Weights of a small GPT-style language model, trained from scratch on English Wikipedia.
Size: 13 layers, width 64, 1 head of 64, MLP 192 SwiGLU, vocabulary 8192, 1.74M parameters.
Architecture: rotary positions, no biases in attention or MLP, untied embeddings.
Training: a variant of SOAP for these matrices, 4665 steps.
Each number is 128 + 24 x the weight over its row's rms, rounded and kept within 0 to 255. Layers, rows and columns count from 0. The size above them is the row's rms in percent of the matrix's.

# layer 8 MLP gate, 192x64, rms 0.214, rows 63-69, columns 0-63
size [104 103  93  99  93  94 113]
[[134 190 118  84  84 150 113 132 152 124 156 138 115 117 146 165 113 183  91 148 116 147 118 157 124 142 108 101 101 144 141 135 109 165 174 118 123 133  86 172  97 136 132 144 136 155  94 150 124 159 137 127 138 140 115 149 100 111 103 134 148 149 135 125]
 [154 138 138 136 126 156  95 138 124 149 120 155  91 102  84 118 115 128  86 128 107 135 109  86 150 158 147 163 128 114 133 113  98 129 143  88  95 147 155  81 121 123 148 157 140 156  95 139 179 113  68 146 122 136 118 132 152 108 121 112 119 122  99 159]
 [153 119 147 121 181 125 114 139 153 141  97 121 120  97 109  87 107 108 149 123  75 135 127 157 111 163  95 147  97 124 145 114 135 135 133 104 177 160 154 134 109 115 124 135 184 115 122 120 150 135 111 161 166 155 139 183 125 148 157 131 142 150 137 117]
 [161 118 117 114  83  60 126 145 163 101 139 116 116 129 110 100 123  96 117 124 125 100 115  87 169 136 103 188 106 132 164  97 148 135 119 116 124 107  94 148 123 172 136 144 139 114 128 119 162  98 122 147 151 103 108 109 129 124  94 152 120 153 126 110]
 [113  96 125 120 127 127 108 139 101 155  92 135  96  94 161 147 147  93 169 111 123  81 126 106 124 119  97 141 101 114 109 152 107  99 133 111 124 121 161 148 111 113 142 144 149 109 146 166 134 110 111  90 124 139  99  83 179 124 142 170 124 159 146 164]
 [152 160  96 129 158 164 146 154  72 107  92 125 130 121 131 118 169 125 107 127 119 126 153 109 136 161  77 126 116 104 133 107 122 114 116 105 132  92 102 156  99  97 148  88 109 106 119 109  84 147 114 121 164 135 161  98 103 121 102 143 112 119 157 106]
 [ 90 128 193 110 150 126 131 147 150 130 148  89 136 108 168 125 160 164 130 143 132 101 180 160 136 111 133 125 130 108 145 127 109  98 156 124 132 154 129  97 137 151 165 176 127 127 142 129 161 146 157 130 141  78 107 125  97  99 171 113 136 137 125 132]]
# layer 8 MLP up, 192x64, rms 0.189, rows 63-69, columns 0-63
size [104 110  92 102 101  95  99]
[[118 152 135 144 107 129 131 110 124 115 160 110 129 135 170  84 121 139 133 118 135 110  84 167 128 124 158  78 117 150 114 170 100  98 116  89 131 117 159 131 137 118 164 106  96  99 104  82 108 134  98 145 162 116 144 111 125 158 140 177 117 116 168 121]
 [168 129 119 118 125 120 176  96 160  97 144 128 134 128 107 123 131 152 122 202 146 126 133 124 147 170 119  95 121 105  88 123 149 110 106  99 102  97  67 162 136 135 148 124 120 110 168 109 105 119  97 159 149 135 161 135 129 141 117 126 103 128 137 111]
 [138 104 142 140  84 151 141 161 149 101 169 148 180 150 131 114 111 161 134 111 139 132 132 145 136 126 109 195 120 154  90 144 181 155  99 162 163 158 143 114 100 110 154 125 103 135 142 132  85 134 114 133 147 132  96 166 133 129 127 111 124 125 131 126]
 [134 147 121 135 131 153 121 144 102 118  77  85 105 163 169  90 126 126 116 136 111  95 138 182 118 120 175 109 134  98 105 153 126 154 139 124 116 116 172 125 171 143 129  61 150 141 107 144 133 118 126 125 117 144 118 145 113 116 106 157 149  91 152 126]
 [135 172 149 135 147 156 116  93 137 123 139 125 145 122 135 152 202  88 122 135  78 134 106 118 149 162 124 111 113  94 152 133 151 113 153 131 133 123 164 125  81 116 132  93 162 144 113 127 157 122 115  97 141 138  94 107 152 154  89 152 129 165 125 129]
 [137 151 154 157 151 136 156 143  94  86 137 103 151 117 137 130 124  72 116 134 148 166 158 153 142  87 117 116 104 119 105 161 126 108  75  95 104 123 143  77 113 103 156  98 128 180 124  99 135 132 127  92 132 100 143 127 127 118 103 120 145 133 113 116]
 [128 125 128 133 123 182 104  91 142 109 142 159 119 126 116  91 114 115 126 135 159 137 120 120 139 118 119 116 135 167 148  78 136 126 156 163 171 137  98  98 112 109 150 132 135 132  98 146  90 104 105  57 161 151 119 121 172 140 110 135 119 157  95 139]]
# layer 8 MLP down (transposed), 192x64, rms 0.177, rows 63-69, columns 0-63
size [106 104  97 103  99  94  99]
[[128 117 139 157 143 134 156  98 129  95 166 141 125 138 135 147 111  86  97 140 136 137 146 136 141 129 155 131 146  41 104 138 145 149 133 129 129 147 126 121 147 135 113 177 116 148 127  62 106 127 151 125 129 127 135 118 122 119 145 178  67 115 128 146]
 [102 118 131 151 123 174 130 123 143 186 134 101 126 139 122 130 118 116 123 112 129 137 126 119 119 145 139 157 128 164 143 116 106 113 111 142 139 140 166 182 125 148 103 121 114 122  90 168 162 156 171 160 102 122  67 114  83 119 141 145 163  89 127 144]
 [123 133 124 148 108 149 159 129 142 161 158 149 151 134 147 125 112 145  69 168 158 114 151 118 103 105  96  92 143 119 106 115 125 113 126 164  83 143 112 131 113 123  89  58 150 123 141 131 139 129 171 132 130 137 100 141 122 107  92  92 167 129 119 121]
 [140 111 138 170 122 122 100 130 154 155 120 161 113 103  99 122 106 118 106 127 134 159 139  96 104 125 103 164 126 148 121 130 166 146 134 130 117  79  76 153 110 115 133 179 178 107 124 125 137 183 122 145  97 114 158 123  80 135 131 115 138 136  92 127]
 [101 151 110 174 116 116 146 146 123 174 111 147 128 161 111  76 129 131 150 105 105 159 127 141 127 165 133 160 133 174 117  98 117 101 106  93 160 128 121 116 157 149 154 101 120 138 117 112 130  68  87 155 113 149 115 130 117 176 126 136 118 129 120 151]
 [128 112 121 131 109 144 141 127 121  70 116 142 198 163 132 123  99  97  90 135 114 120 164 127 110 130 149 127 121 125 103 108 103 109 110 142 111 119  76 185 126 107 149 147 116 139 102 118  96  85 116 132 119 145 138 134 100 119 107 117  98 114 182 129]
 [126 140 158  84 142 106  97 104 175 157 114 117 133 140 145 106 141 121 145 129 152  98 145 126 161  95 136 110 112 139  98 153 130 117 153 119 107 147 134 116 139 121 151 177 112  98 140 137 100 178 155 128 158  88 113 100 138 111 146 115 199 117 158 137]]